python train.py --n_layer=12 --d_model=160 --n_head=2 --n_kv_head=2 --head_dim=64 --d_mlp=320 --vocab_size=2213 --activation="relu" --norm="layernorm" --norm_place="pre" --norm_eps=1e-06 --positions="learned" --qk_norm=false --attn_scale=0.125 --bias="all" --tie_embeddings=true --parallel_block=false --init="normal" --init_std_qkv=0.0165 --init_std_o=0.00336 --init_std_up=0.0165 --init_std_down=0.00336 --optimizer="muon" --lr=0.00637 --beta1=0.9 --weight_decay=0.02 --lr_head=0.00684 --grad_clip=0.5 --warmup_steps=200 --schedule="cos" --final_lr_fraction=0.0 --batch_tokens=16384 --seq_len=512 --doc_mask=true --train_tokens=139700000 --steps=8527 --dataset="wikipedia_en"
Each number is 500 + 40 x the weight over its row's rms, rounded and kept within 0 to 999. Layers, rows and columns count from 0. Numbers have three digits each. The size before them is the row's rms in percent of the matrix's.

# o: layer 5 attention output (transposed), 128x160, rms 0.0772, rows 52-63, columns 0-159
# v: layer 5 attention value, 128x160, rms 0.0741, rows 53-63, columns 0-159
# q: layer 5 attention query, 128x160, rms 0.0959, rows 64-94, columns 0-159
# k: layer 5 attention key, 128x160, rms 0.0931, rows 64-94, columns 0-159
o52 091:506469425468477466454477510470500436470555510529484506420439536551433469489515521564489518453528468467496451610499539597485575494511485467527516535484529592508502445548477483437490578477557480538473494496496486493527464508585573508432474501508516519533548554487461471547536443501477476473529475554456454468526577516551504483510436500496532431503464437523516573514520469479516449475430530477531495461535445561439471470521474518434482551514556530500522510478460429536516517582508515
v53 097:502470466517464473542483470558488560493535518559486483496493466465500525510511566510593463427463537505453502463491524477508542441465507530415480439533459471469583490463561532549514535451480524447536477572506463528436477552492635530577521407489518448518476505484503422548586531487469488461503501460473498462504566487514518428517576547439488507483449490474470491564447490498481475532423446568466497538473533531522502522460501502457542464534491543534557492485509468524544479545522445
o53 090:508460495537520577469487469474436471541477481514531562487521535497546405490491489483549518544492529485486471517492516516502504527548487494512549519569462535502459501601395524483498484576549508537446460492540530498540557475404435450482506547492522439477519455487459522478459504476532553502522527475449520552489453442454480522502494483440496555525447454494529465440520549510480511452596551524485493467531483477528480430583442490592509448503531470446410500480534501540512489467559608
v54 112:516431473458573505456509564518533570475514545455457533532552505517438456547513570503428558509515506515493571492492546482503579516513540509527489451509503572461494480414462408483478491553498531501475455473513525526526508488433561531481461473463509489525518517407527399522491554539484469440559482484578459490585510464488495503526395511564514469533530471460510432596470524473442480527474484506505541515557498431463505503483480476529466453503611476523472521501497500460481481530508495
o54 108:503574532457443509528471447509505499470464449522517529473459489475558517501533441501541539440513455494475435501475438417490453509457508488489480491517474421519491640609425561575529429526463547510492472515498457452463475476521483512527582477495456573465534528504571556489507497445460575546456527485521555508568527516531473476499541520451534469492511457496519578484460506584472486405464518540596465511486497463562519461490504500489499553508503526495495487451505509488526461497528483
v55 089:498507464510511444493485518471508544441502527505387496493513461506493544504496527530550426495453450449495486486542486475463538455570534441570511540476470540549486586482565497480481475507561490507491497513486506485490461537448512491511519530529494472521499410568485586535545502479559576513511471451560477471403430470547477489537453479540477489554511523549503457530553458495449537518525600512562521524542505471512546500520417525477481475456533450472418480475504559478535448537448384
o55 082:483423516531507482453535490594475571476508451568496472506477520487501502517522488547525515499542482522437442536531506549547449484535465491432476513462488532443528467530473476592544522560534465496512501473462479462544550452468504557501472521513478536500491473432519434472392574524475421486467531525471487466519569526469589456434506538498539421447492528437515527437507509551465462482485435505556534415530488530468475519475509485507518525543464530494512591504530502587449498557479576
v56 091:495496515476537501477479479511518532489502502493523571519507450585477452514506471493546545508502483551482498583524484517477456539537500523486515464491461505504518481562497468549583515565451538509482544499511477480446533491400477452481484558507552505482527500423514431468480416523572507501447480499590489566484563480570518391520510520507432534466500489542557486585453549449496453571509542535452527418523517539525450559448475424507476498459496452535389487456459466506474486490549499
o56 087:519475441539508586450473560520475479509457531547397515488524558426530465453491443469526430519503494447482458465476459501580541478443492441502460535574511487534468510543549521512518516438575466468419511499518453498503475469538514507519528465493484437531510534525555577481474515491529532569525483455460549469508494512499420528514447443571515442500492510450467480460471484589564515443479491443597480542506466469549457517507497469536525546554511525575559489435476551497491511562491506
v57 094:475448555469423572583556491535520488455522573470503629483557503423498465525549521496478538544501491464546481450471481468541449478599527461441466551432465484424507400525518466520526443513562509516433559442491512477484435548451482464481450542494510533508534521456552455514500531534544517470440518505530496501509503492449497498513515449437517519474454477542512447503476526585476486546502457519521536554506532472497452506543492507470532535574520481451536535517538419541469500532519484
o57 090:470594446464414481484454399523512412468512519472492444492454503505500565517479547517534489474485459481517499471540500471512544559468497494559533426538527529532475483484500525492449526495529567481484476507555409481542481472524416602552551487512489516483494506522423509601542486455519530550558536518520502524485471451495475574458551529450485438493421417546438553515517519466526526479536554533482540542532416522547490495467499525505512495465523493566488459485534511491508412482467516
v58 107:556438436503509485513488539480461556550494475458481486538492484495501444558550507553514485489489501470460469446504476538485519483507592452428480414495519489587516536533562541469443529439544426506465512495590512493485547489511506537567487511430515485478512565474461519568502541522485559507557444576427530420511463466506520484454461488492448513437515521452442511572471547491531482451531520495483454478467517582465497453465437433543497546529509452477536502557475528542577521570477507
o58 098:488536498506550491538525506458481529459501535579521515584506537472521453493454486446531522459468462541459478505556529412489455512482441473466579488529500538447439479519459527552510499591545518510556564466478592488480459479480467481473481448509480478415542409548515501481483537477553510513445455514521478529538511508524505521531539482493586577518509531558562511423510462494498465522449503525498508465520467478498524513457537516541551414513466480412522439573530397486399498505514490
v59 103:487528545501492510558520500496510529484540524509545448510539429546524539442519511473416595558496467485560509501561417507586442536432422515497541569472573549490465458523449485435547530536370445546503506520509597537560496510432526447489507543545489542541532467527468474502468481507466465488512540463476509456548445508531587528438490477510462443453460507531544474496506512469439469483531487474521527494465483489464504460553517497559547469460528481553479441498502440512511462509486476
o59 096:462490537520491503468463567454540438576535517504483506514502516461512516559452433526492423463490571427530525514488485489407519475567492457529497506420494447536543566481557450463480528478537599448451499496446476484519497435538442531543485461490463520459505549500495563514554480531510531533490490544524462515493524516598391415481527509536484511461550541506473438523515454511558537550440521431514487507528541510476494485452464458438466505484487587507504520503464511499543594488548475
v60 090:507516492501459517498420496471481494499462410479522489566472465496521449427483503533556468556526504469536434605490470504403502493496565477512444503500569474471544532536461528546482505515530469503464544514506436457504455561504497436474489436480504537462453495525513559520480482495484488491456512599573456541529551516497590501512495542480470572477415529461536482534494550454475513528462513488515459574549593531527476522501421495545414521510495516392472534484506534477447527523556495
o60 087:503444393540493499506562469524460474506492562487505461443478576472528500573503518501490545478436543573540460467501532559542514502526536528480538508528514526524417415409570512462477547545470482547540514515460539575506478438424522495497536521471493521515547490505500458432466467564547459471573465419431506485444461559486468535482450479510508505497544477520463541528463434501524464489519493538503512466428452555473513538457614523468563531489469498526538489517528485513483439520529450
v61 096:457540534454511494442576528528480482471522506425548472631541472518510569452553543525462567500552471489526441401489503460453563516490540451511446470491490482477527530545475474466501479516492514493527526487422487499540529545424437499470573540508514472511517540511442505593484499478492538458450493539442490489517545554471494558456483556445491580529477518555497483495497513521457486465541510570545486518496483571441470524577521556450560489478484430497500491408490465516502458476495439
o61 096:467503481491535458610375504492533532500518504537481515409436469512486500604475432500479507453464498481489494507471528520542475429519542557413550451555520542543513506501521495466493555504522551502511484467502533495505495500536493508509547474490464464532498437506482481439447506486513490461445592509536519545497516483524579427467486495517462430458512525543487494505567486438587527575550513429502551444580445477556560514432487471513473494532478533534474485454553470481468567473489543
v62 096:480505544490497559533515563534491482473497463520519473569526490577513474483437564437537510484502538524400473491509439538493504499534577487540514565503538484457456437467448512472554480544393490416630606508494519498527495499466404515424485522511473567488537534450503469497491531528548589479454489489503549475468521519522490455453442419503485510495477538510519485514546488480485523491470533462477507465450456477512548519521525490522480485446460460518493485482499430568509517513424418
o62 095:413578397464530504483552536511541514473532544455453476479438484411398505484450397478456510525492497511571513476446478443581528499502469599455478473460527480522488526523532504546480500516553548506456471536488490552476508507602469469540491521474496538510484497533460576538495516495430509532502479458522477491493496585503475482567541502576495469484478497462428465502488493489613524533523497465514478546533540559498537473548444471439487480479498534476493518568513500448471507489568503
v63 089:429527580500476479467547540485479547437460525514503479489475498572453489555437525477487530509509474512526451592437463534514450542520413512463529507477424526481518560467425472528482532559479480513484498483522498501468479432500477506522469490515518563504506550484465540415562556481506584485453469451514493472520544520518530509465461481397538485485523510505503482444571500534485521450508495517449588449559539515493531512454590557434519498404434541500543545504516550511564451502496443
o63 083:484504490545472486483525485565548509568478553499483493506545505516507506519475491490511512530568465427529564523455525502505540430469544557474502500487561410524531486470533526533434468547524456488551491496447385520526517498449564560592481440493444543470514546567565501508498442522466484492421533502471413486478425501484457544550510472649493449555539518475481500510492423481501451512509482511476470566481448485486512485576488425551484511523474500470494489471522474491497513432555507
q64 098:512552513557594491504517509479473482581503500469542479511552556476422452547520569455547453446542489477507517532480539486483524502473557512581495554485466591443474495614404534457489455529559462495496564445501497513532514449508474455481464530580573442470445493515540452424522504533496502495452569465540434564478518516475498457492513474485440435495543482459515527480495519540485496504497501584495490505440544509524491465542473514505464460498476550409494540527474476459545525473455451
k64 100:463519523561469597461562492471441564472495469484469445497441510510492475572496525455481552507508441504411549489520428467485472485493470472467540529519528515449542488562474543418415486509537453456489485547489521487448550441526524580481472529494521545477560533432507499538479550555501403425418469483484536553561485525510483514475492508488547541518510506557518447570517479451498551534457535436484503498523433474500438583505508544477511536523542506453536540521543506485556506429466528
q65 100:459471459496533531457550513490539503494517541487528571565522511478491527489451547491493475493469589503472514520529638488458413515567457501518498490512505505466488508476442477472444524568480468501499503485476474522490444560441464474512549440499461506482417563394473558557602557596517511543552443467525524560482481491491479493508499524488520485496400433498535471500513480541541483476473503426529414485532513479485518480578455516471495462564502498474411497493509485529509547481494554
k65 096:537448471481515433434463504457476462492545451484450482560460500549453554551484491529455513549479540477562583481493431518540590438515529477515479479489515499506516411490527407597461541574530506553493526465566512488506520460491474503464481548572560475555493457466445556512475513452438578475506544500475488477466519472516457490424499464509522515484505406538501447538555430535520514508494429502447458537486516484519557517493491484494542506517504574538493530527504454430555501581477522
q66 090:513460463457463457471571460503508513409487497509507478516521521488489560506461469390543529391577468428596523501497491562558489530509478457465489470536499466471498527515450439450519469501576524525491453550525428472550458408490503486460427506534463533526473498536569522575491485517595483503457426445502496453555485579513511503480486511477499471529556548499559523504512479535533504516503517500496457498508501494542521483465512468479508488520433479513492540526500444529501633479555560
k66 089:489501441441479540509508599517501456483501526559527507488539473531515549524472505544486495517499406572461467401527482500449491528477510494494468504590556527490544472471440446448547490567525495486497486528455520552449528524533558526529470478482547542488479538530460548505483510497524515539386480542522526503454509603499459476473590438531529513479499459493521509520431505526512448448485443545526430415466481542490505465496543528456525545527541539460391482501484428437477554518540514
q67 108:483548537453520477474537487458517492494512485486504472456435508437566548479549512476456533438412439462466537497537505514445519515455481499600596546501448518528493504566542569501483454509527488485493538510489444483495580475516490525518450559480494542566526464513528488506507520536548382475492453446551469463519489415459439499493475392473544478494495535482536529538557459475525513447465536543561480548480559606502488509437493467455484507520487452511494477461556502577505511487560532
k67 102:515544489515525540506527484522508538432521524498517422565542555487545488506505515501533456483397489459511519562416486566486477478536455475517510518488573507525547478516452509426449445514494519489447532532521497608484503489459524536520515408451431515563468460488541585405522474554469517496471477539447433504488444542466482423524544504477595444534486517467504494511450516486602538559507493502548496520424570454488505523498454522479451441464516499493513504468477531475492548566484497
q68 094:557467430541456450486562517523525438597519442457458498530460530531516545496541499454540522461499439501480499513607515534512489491519492496434451459500488516533473436569499508510544482447484479487476402481513490396534481522460513553534528494553451497452558539506490482540479501535515514472496504549491489482546491536521607579460497541504546465598490469487543414522512405506524478487465456505580461480432476511511471520551535536465504498472497494486412498492429491523566519549465509
k68 091:538512408528549469504512454517444539508496478447540467449464541507511532447534495495499523527568509548563468489497403533508526465552468517492549540486501529480481519425492550521563468509467461527486445459488416496459512540463572560518520536574469556468478519515439560492440493436622527510434481541534496464448566484487535486469572435583526539513471506493513509499537495539522457454510518470525551502485503512512427466524462529512512500530500401450509443498496529443458475537522595
q69 100:504448486518496471482409523536479510505513474509502523556527460558541485534570504509546500519533455599499475487545527479500482473469480442432514539465475533492439522536529589497542445511508504518482483477467449543502451439469594506453569445458496475438581540533505507539539529501514473526466475548455557456444489509527501558484490447471491465492511500531466462465435512475414565486456498492464551486487534521510478560454519573580594421462469453486566526427502507551456457506528428
k69 098:517390528509519518470444466511554528497515500536579550392523528530520435506498468405568529526546498481452466586514559467532506519466517441489492490462516480482518506468500504506525528473511496553509486460472482491422527508546491470438525486520491525435471456431576538561496454567525520500515429488457430447427488553471533521482546548473529466538529479529540498546445570556383497547514498534496534490524467483518485430493465534511533521539543480484560448540462435468504489496562539
q70 100:519486445451585521484497582542516470502485507518423459483432496472490557514500458498483474504463503515484468507522509528546540493532534484537490448489582537521481365424522566534506475496553536493438413566480463503507555562546574475469458489551486487536486471482476501465525485470508567539503528525508475502495540532525464465492556468498472457444518431420463546486515391579559527567472481422528500473547535436521531469488490483511476546556445566536512469535509492503457535496452472
k70 099:472523541527524437502538499554510512504502510473467474478500473527491589534518495527488432456494539427546524540532521517452462507521454471460480520506490537493436521464485412442518480481489504486448465476419485470495478465520519496524510550460497581518560542534524445491458526474425491490511538506539533390539397532557487483441444427572515542459445552485475503527550511514508509568472519531594559483525493517574461528424420505507516494588503496474518489463524468569519467548590512
q71 097:504501489466520469427539459469475536422550479483577498522500555457474559527518563509453490480519453500455527503448412501484512463420520502483497551455567487501526478504487469492482502512558547470493515511500414442515608549517514539541469494418430457538536557443466564495518502506499463473453533505577489474529507505484513487458511549481534498480474492507501472524580512536572567496529486555509481458507481481465474529458445639467524448507472492485405524535503545543519531455454594
k71 097:553540521524435457479536471519537519489492462517590512556513481524503602498508489485452473470473520515522480448546534504520473517485506538528498543591392468517512464504480442499529438397470570501503460470514469521567440416468450524494474506461450512499458485442404591587477508536538484513492540546464476479577505461471576395537537514510524474517498479509514532548480491507494472504494526437484419494523535459495508580450497536525471530476500486506453511499465533417551536533474493
q72 099:505501541472471413477410472557556510477464500390484471536443491513533456521575533519482553494426534551500486485505420444503433446434512443591460494515487470505506579475523510522507534506497485521510428511507517489507523518441479496521526472494518480508447483525533453486529495485428541442555509525490528455482537515466472515566476504499420493428487488539547450564545481523426534483524510435542503497496456510525505557541540565535555394535566526412546508534524533554456516530490512
k72 105:523487552478459549457540551437489505534479494516513549517466475551483489471463521419570502427566420579538472494477464493523554460430555508488486530476512622532455538498527466514474486440477539514477454516530459498566484514491447481477577510483485511529463444465598541521591528492488488477491505492506552522469442510552548449533535471463462553479487525499508475483449559503499494524555501443411570506526533526458496476523482455522619438456510493463487445446507435528499479459507490
q73 106:571500586448510501511509539424517600437466528479535470520407519513527401501486547454474503477526443476429508512462468514555473498510490552437509485556458522540505487550495540439485451548502491492535529500543447495506558513515480542499467497495536430549553492519446504529532519531491483437435506519605580484497433451489504467537451448579529506431563546481478467492471411465514522472534556605507520531478480502573474523480502441509483463487482498505548497518480497487467548445470481
k73 101:543471492434499546486514474557468476354481481478608513528496491474538539547548494472450467483530459481527463488516515584552477510459502472480481533453468501499525502493491440499478542524547463513479479476505546519553464588517478490493477469391410480536477477488527504487481537566523419480458476483485510507600510468540518486541538515478538477514523512488533539590505499435518530532475558492577492520460521495462466494486530547462541536518497434534398490466528548543381536469497514
q74 100:523495582487512537522499458524506526483508411463495530544503483502575477482510519460554441515459442493484479504469469516504528506511438458496525478501488498523393530487537487553472500527518457467456511513523522530545500419531484510539570483424424418545511544490546513445424555538521551533485449497555468478565473425471472384569523580533447467465468478540508484521483514478529544539440485526459522605554471550460492522525575482462555489466478539449559453483537537532505491501478461
k74 095:528475491446494521433475552487492503487478456527571516510513505456441517475454518548479385507492430532510548490519525475485504502518515449528562520509551474478496533515496506480518508546413586549513494431558553476475466590504447494519545417451507496473506455470464489572573473513475491533514466559448463512496464514578505516568465497486480391509413500538564493489554539491501523500461464417540510556504539549453538477450497553546458504502503545466492466493464546533523493433411558
q75 098:531523488416512399477587533551520482516500492448479550515561538400519484497504479491509543550500559527469528526531580512509465486469590484559546444454516516445488454496522444471468535445516519498510497499471510464521477490425532452478464513488503451494494523486489491475548506463456506471532521513593508441522483435558556505476510523493504446431480549452546453463514515442524442499483562571490484513501481504521577548467561509455460513516399459482603514492559579536546486457492460
k75 095:466555505445477436500433502435485539446496515522493533455458518465568517508498627503470499457516487548498538504444465551501546472537469507442531538510518510575483507460489431489536458448501531507427602451467507560491618493593498434462510473453519499456526485498430465535460405486524469522480477493519504520495489507513499475505501591504421512461577494522465545573494549531569542537535518462472489577506446503494512526478448494521486537493520495535461429486455499529485541493461534
q76 095:470413539411448478498502607469538507478461490547444493497496459464460511474506503538514445482526537501535499586616486518486588483514470504522494456498534523466490497515541480485479500468530435520558489488487467439549545522522511476469524463513581507555531537520535551537545560449504545491458461506527505487509487439458414500512515549499498467454461446534501500540485518498539547373489519515448462621485441551459512492530444517545500548473471533468489494535482415448506560484523460
k76 095:422509438490561497420462503484521482496498497527571491506487533505509525578554530500529536478619460493465565501481504560531429505535503430519537417474527492514426541533481418450510428529510507547479516550485494538485501530542501476475455424523494521540473482487467505474503547522485493499550519478507500494474530597491481483637480428495474480512495489504551492514361398428483482507542498468484513588492455557516528504536454481539502561498514507464513501539523535499517512463478505
q77 106:487482521435532477503462557494459432422448495471505506460523497535559510623517543553501499482485537460498536561494489510494466494466481571464474510560571538578470501482463510461483566475548550480550615519512465451511511511466528486425375499487518506455518498467535537482494540441460490469513538543533517476576491447492507508449471507565481512474490520437506484503386429545520415508479556498497486458506491519526454514524482497473502512569494454513511523450488489502469570484590546
k77 106:520463510450491508472512488464452521425532528504524496498481461466553467553510440498507506486492523455524562475573595598550465500506481560473491450501459543524502467469523531448523452467553496507467573462432466535520515589507481536440441481550547544487509598520538585499514593536444490483536521508480502484487445418500478404433494482523453457521520539458473496541466549567442459542471505507465447511431483477540528487467545458474507514481537472558438518470547500464503534475507572
q78 096:502445532554511493516483597524504488465563520564498501441533433568468490510556488519500460584483546539495425525486436547512465491499525485408515453472457500449481486511515490481426546554490540536521461487530502522557433558548477547507485530416470453514468529546440491495441468510521501585540492402439498478542506548530540456521440480472484511495524448492481501543493515461538572482489495480589460522480471487429589454505473433464521480563425543485523485444527491474528502480531555
k78 101:475396471513499499541492519571470536486505506518463501523413492489486583502512443492473411439452529507525521517567534524465431522554438506537439455502541537574546505499497462519492537526488587470535482512457567512504460499452491427529456473550473566470511443486527499439527491442468507532514464486587541511458502488524458541512537525556499475482465518502508557473518529452555617465486516438493504473500425519554517464577489470523493543526475499555494476462454434526529447583450462
q79 096:417495470502523510465464470444507523488515498503512462487515477414436515487530530437582494540495512496472515441490547498443538515472566468519565544519520507536498451527449495619465539519494592534519489485498521517496579584535465520462461508510522528469588475487527460492467519513506538458486402535558535503479429526463468552497523480555498536472417534488431505512466467502485543566414502505587484485449520481557486448463506465474431466506529476407494472522554477434508554494531529
k79 093:475508475519496486554553505568507471496485508551516462545477521514507557527465473461468543530533538455464471564504510422475505500553401506462571585532512500575540468485584523473445469465435440514484569517541478506550541502570483521553424512444446491492466576505509499446505470475473517479522456471469420551460531464462526488481480446461512532596458543448481522464466475427522497553518460435449484499516491578477494496447467536542567511539507481558469594451487471499500475493521547
q80 093:472484475494540501473515470538482482442564469460568470522544480566507528547435530433545550461505496427527565401502462523513508507562548531475497527536490404476490554555535437490514551428463547527517461444511540480490512512449556362527531437440464467539514486508490472522480471480496530490556492492555580474422521462511469512502536491508434479549486495600573512483471478485482523471511498488551512547526483517529514399512484516486459485538482483587489524487500542504439497487442476
k80 096:498544407400488445521496527448542526534529537527470564467449526434544501476510501465511436518463485569545514550403505434560486484506488550446488471546528508475540436430566518562583471584474391484509493440497450500555493493513451494454511550519505482516488497493511480513531488574476535554483428545508496510564476470509506483562505434496516553457501448526500487536475436480471485482533455518448498567547523560520539545537516557500541519529536444506522451479506465453524430488493526
q81 102:586524489511464508516579511444529481502556454521558557470527509538534545512498455453526455447479504536495499569512458478504527482547455594491500484471535523494385452553479496456488436553551485455461438564571528522483472487530543532442538433512515479571460490541466478545450450493510544521485453527516484355431517493450512521562546441488520514479540502435515516481476476518465445479502529517427479577472479496506546496437523522535567519558496493457514510541493522525474497439469491
k81 102:428510473461391539550495492606506549433463524517490493511495483515492475491570577494486474546539462484499466495514446555451493492516482480419504530516555412436489506495565460491522542440553553515525410519434512481523507477481427510503546428505490502504495536479530534530472543549540529543478464499521519490544487608517547552535467486513523469532480402479476461524536500549460530501443461511561466500527546506473516518492478490413453573491461467509489453484491408537478494510576547
q82 102:410584497537503499452447580512506522419472474464554515451511542513522529524516521470493478438451453560477482513527605529542494493482442490449559515511419487516554513512477494393470468459481461499436491495461524458492468506435532508523553413431468499460505519536528465480466502579524513529502461514455506463516499599462552485564527528471581484474524501504494529527488522610469515471522492519509552544547530528435499460535517505528585485491496426511520491544453529482480490473541571
k82 100:501529474576454496502561507483502541517556463515475542477478475504486467547500462586515468477516572538537493480537479545517580534533558462490460455491542512436500417441482515543535519520493487478475473490481473567459438515491493548416472443458433529549511491410500526570531490498544444530530441487491473438473536499512527539487549520525508433485456476563533457509424523390490611482463431497486488400428501493525502498545509494541527455536467524483493541489434463466518535551522530
q83 109:505471508531482453517532502521560492510419492488472492491425497484520486480508540395419447496499496540466456521535514420535532511598509456475454544454479599505496524449577488509494515499496512509544551524525527403494497461523519493548491512442543545519540520541514407573465472445522540497589543448541492497514535458498442516448503532504492557468494555495447504452530466547412527496466434485514518504594488485470490517519521450583482443541483483500499530458471500592567477472491465
k83 111:518534494569564510462463504500521499555479454549537447509448542521540457513588472524481478485501469503464470535451466507538515494486459537545470478434471531562457483514483559521486573468492547446494402414527455540532530542499542554476537497501548490536516486445497415531504474503473479485533472544536547490390497480509529471510457448478527496447469507453452522561490546453502564557484442509556583552464479615519467519456490463424495528485548445477533458511452540573479492513555475
q84 097:450481555530546467447537500594469538577503524516436531441512570482516515432576448451462457553541461507586454530476527471462453588474457604463528489522485437518455484532479504536506443479537509524484534476469466422414515507530536561488491484506555477467526529480521541438496541436521478551467497554486491462412492463466481471593559506522469499467481523551484503469559523505503482521458464478483524535505527448546458466512492474506464470491544517459499539521535463516583436515540551
k84 097:530512496537508499456482506498485527542513469498449484509526536437493478513459531473489423447537521506427455546532447498495491572536444494588506476515483479515521473440532593449525450531555537471464499549543563548476499511491564575462566565547414561439488539495554500508475516440498504402549497516436434413504554568502499526534461501455423488565589545486443435498527443513499466563522474450544522480463480512486535497497533474503508507487487530524421467484468535505469508556485492
q85 102:532462535514418504483526449487568478493461459500483465446542472513502479493504505514512482527522498527547513539527511497519555498519550486504462497572450466531525437573495487536475478531460451477485473498481452499491424515498487531552551465482462534465456486438563534446499536499545511507444561534419479578477533480549490504453464411546534462493468461468541502517516613422488502500524489513454476424500544564463509436578534495468592408501527523483486649489493525530440530497526484
k85 102:546485513514487574551484489496444492569442526447479539501441483512487454530447553493465562467485477509515493502467514513536415452522536431536481457463527507427488545441500488557458544501471477564576527476547515494499458525420505544486480503569513514453469461499481497538487540475468461487537531515458480619447535513390491434465487477514563441535466434540572496539484437526560471459515525467554488472496477507522515525524440449552531476577529580509530459497499451562514536499563469
q86 104:533451462578439508560462497510549563563491505530490586480567504480506481461526519474500568503487526475551458487529542531513458479451483486522474458537528506491569436413505519473540458480497494516503456504476517540486449530509519481451472566403446419481494541481634544523473454471475549490480492490525500502585517561533467503471518486523456519474513447500501502554495552514474478572467539497525529527492489495526473494443467510498449457569434410533508514451458518384541520496441571
k86 101:535481546481508462432501546552485509497566524584476517470471501534551500478400424544494571535528490486481550499510487541455492516506525484430538528541519505497511513453462550527508516467447448427549499475438505532501505499465476488548419528437507456411468496525546493487561442440511496482518531542556518491492523567554548468481528528541423449462548459438514437505549525453488498444498485532539545486505497443559530425538540500577497488593543493504451492483499526435551451480463414
q87 095:470551474516511481565555463566495500511467430545457443581484509462433560572530471447483554545455504493444480482440495529500582457545460495540534559446546548541465541453518449485453425537522506538489475541457466480455527548462431568455501510510495509465414521516555475430492461519504520541545494501475409465422507492508497430519490493528545493480417502522468486526456473533504565469542502508501475505473507497536512498494485522429580519516513562547489570519500479459470511531603469
k87 094:439552555502450512472516461453516476515500493441468544445508465451508544508554495532483508448497527444482539505491534489391493528481530507441511493536504483512453540598530515543496501474452549489534465592556469495585485526524554564592560520500570569497419467487521543502451528521462469521504495537408501465463449536474452473423491487496511504542458461545493485522585477441542545492491523459462475444443547499516508471486428455488539503447508559509422556501449508515516436522518544
q88 101:522535446512525544495506499536494494436464500546480440516475413489553517517501481472522532510445430515515491435474505519547577555451455472500498479502526568531505588528591550474455493503504475499546465444448545523462492500531526528432495501438547548458483501467476555502515433589524548422452578499458523448565442510542524450594547489448495502415494496505575473492464539497485494577454509493503510479411471490453510495563515487488517495446530497449493493450486577529510545511447542
k88 106:501472520496442493488555501503540501491448505479486506531463448469486458543515499585527477467515533526565471555548524527558489543458503490557518544556507483464550540441515481476437495542379491470415481457484473555494355505483546480540513510481535448540508501422534509504449475511467531554479497494460449511463449537509508507521483514528461525507518485476532464510516510621527564442523487543453537492466503504414479458597488512481532497558582480507439522600476484476522513438483539
q89 098:513502551497534548441529526542520516491479495525527542477493545496399526521472520482480362484582429525494471567494516493542533492535483504474542461479483474539480558507520485508487560581470516547493463496501573548459490520498477498448494361535428436522532524445543465489522505567477408481479510530528499521454497497456548527535510463522510415509494510469505569492461548474514397592531497466536472453575473493430448515492523446465478525492499496549571496450470497489522496518500503
k89 103:468477532458528470575504586487513518504525483430520540470471435480422411454536561573425427500510472475538475561558479538548544509512527518497518485550483471443514444478511502454502505473491391484597492471496621451503475485498500486542490445551464520503488521485445452454465526471491579509483541488456469507491544449522515511478463522536517467547562501504495569518433584441471530577418439502559445544516470533471511532499515487482534470511530528516543488474493511504502516546454527
q90 101:463491476457544464527562564437493489484493485539443493477561431512478494474585594480492581508518503453545535504552517495536532405522483478480522464489513506492494560513500525498538439484527554480521462468534479487568470494495502519553516547541509441580475486440474527414461409499523457511564497487501508572465528494526456457422537487495517565455471496521541476535557526553492411527535461445506459525530474486509484473582530366572519488520505447491451483505516514466462507493517434
k90 097:521588465411520514494582438531482498532482507529477464530459489420486456502534514453482482483484554465579543482526520407479506570487467511599445553455521536492523520525449486546466501535466492529564438471493556479528577582479495525479457465448541562488469495514440476454535545469458527527505499488502579421479517590546563494518524461456443485506550517480519507487446478536551482486436447528480500454454446453515525528522516540522495481505519465489540422510516497556543509429561501
q91 106:466501552446517490477494502547457559401545538494495491505432512486506469494564541468570476439523465528502455530517490485500440540493489498503463481494508556498508474451568500471555523522507547498496451467543520515528487514564559617473543450426562499458534505452600463513436613566471500515518573464455439435449483455525505519548519479459557567556458506442494507530477464460481486485454467503488538487520513487506518558476532512450543498475551391529455458511512542521459483469546483
k91 100:495563465464510490500528504552564539505534527468546534483529545584532497471424428532525433507501452480515479535519531500525484518591508540475468499488490473518489533490473513527483547490496466499514431437503504484491443525505490535477515435480475507457553486433491553498448504499580528577529450421408482483433487518576520496507490580465497574476452527481525444498503512544494432593524515492519554388467422511478549498504441469448552474430524505561442505538487477518489545572488556
q92 097:385501530522500487467469455493489532549440472459537445485495477438480431565520523514470435456459484428475509528568509520496479518534523485555477483488529518547543440501507533470547552536443515433477536478511502472419405603550555518490483540505417501451456553520487518442503529517521497463488529538502530473483420549548536461475446462517517473503420510519524587531419544528498462502450462469488549510454417532559535516484553503542492477499523539484503524514527544541501467528555576
k92 095:474521560492492539477502506552505495496478540467432521458492529511519537496455477479432489521523464488556509506474501547536561559464464557456543442539467522524473466489476524519497493512547486529457518478462462493528421503504467553535452553468484527441598471464549531507489462396424429554583542496476405493522594520429594465484544507514489481550515559533506521487518492526544487548522471522441463498493452559517449437529430483471516425452515554465521424463523534506489546485482572
q93 099:527486498434576413508567561474606466559529480475475507481507528507478505482433490531492473510491567578469468510499496524489539503532502495521516450507533488518532551511522428503489476547517449539492540471490466486375535469482431465527472549493565574546554460451490518492468507525552552485448472442414440494444501488542495576475507509487537564499538441461492465441515550542500494520477428539551552518482439422483517518503539476504592474564473484534484418528507506473523473540468482
k93 095:453555380561514493520532487528502472515484509528459505525471557502505471564581456502519531478542464513511523512515524509458506460534525444552526550490451451464472466507571515472492533507574512443469493484476576511544487434500531400487518520561512553506470544527447443465445453525552451439506514416519517462490515477508526485491562461496466430515479442418537475477531469548563578499535523476465562490555584587484468539503488431475445476431500534491543495545487444506450523500535496
q94 098:532508504509481515514444492558486470466504548553531470486527569501473465472509566483493413484526425459487568523461443449542541502449474478456496449482469447476479497496475490530477478557489487529525493467490474521555421530492518588620441481467447444428579426518521505542482489468496477542519451553493455461535488527500455500600535574473441518473544499451534506470504532491497531512449480409507535538425513499565538471550544523502473471559494538617528513548541486508476495530480482
k94 097:423529531556510539447487540518479512486529487539506594601531444479523551506442495525494435535497485457581455497516483453486510505461461482550504481519499480460558490545423489522529530484451481445525547451488557469372457514448511459488548511502430465487448561485603512491487551529489478507510505508500613550502581494512534503489460455491502545477545553552516525534492538544457479442508470476549496484463529565519528513471430486513471520527477456515519459401458520443515431504488497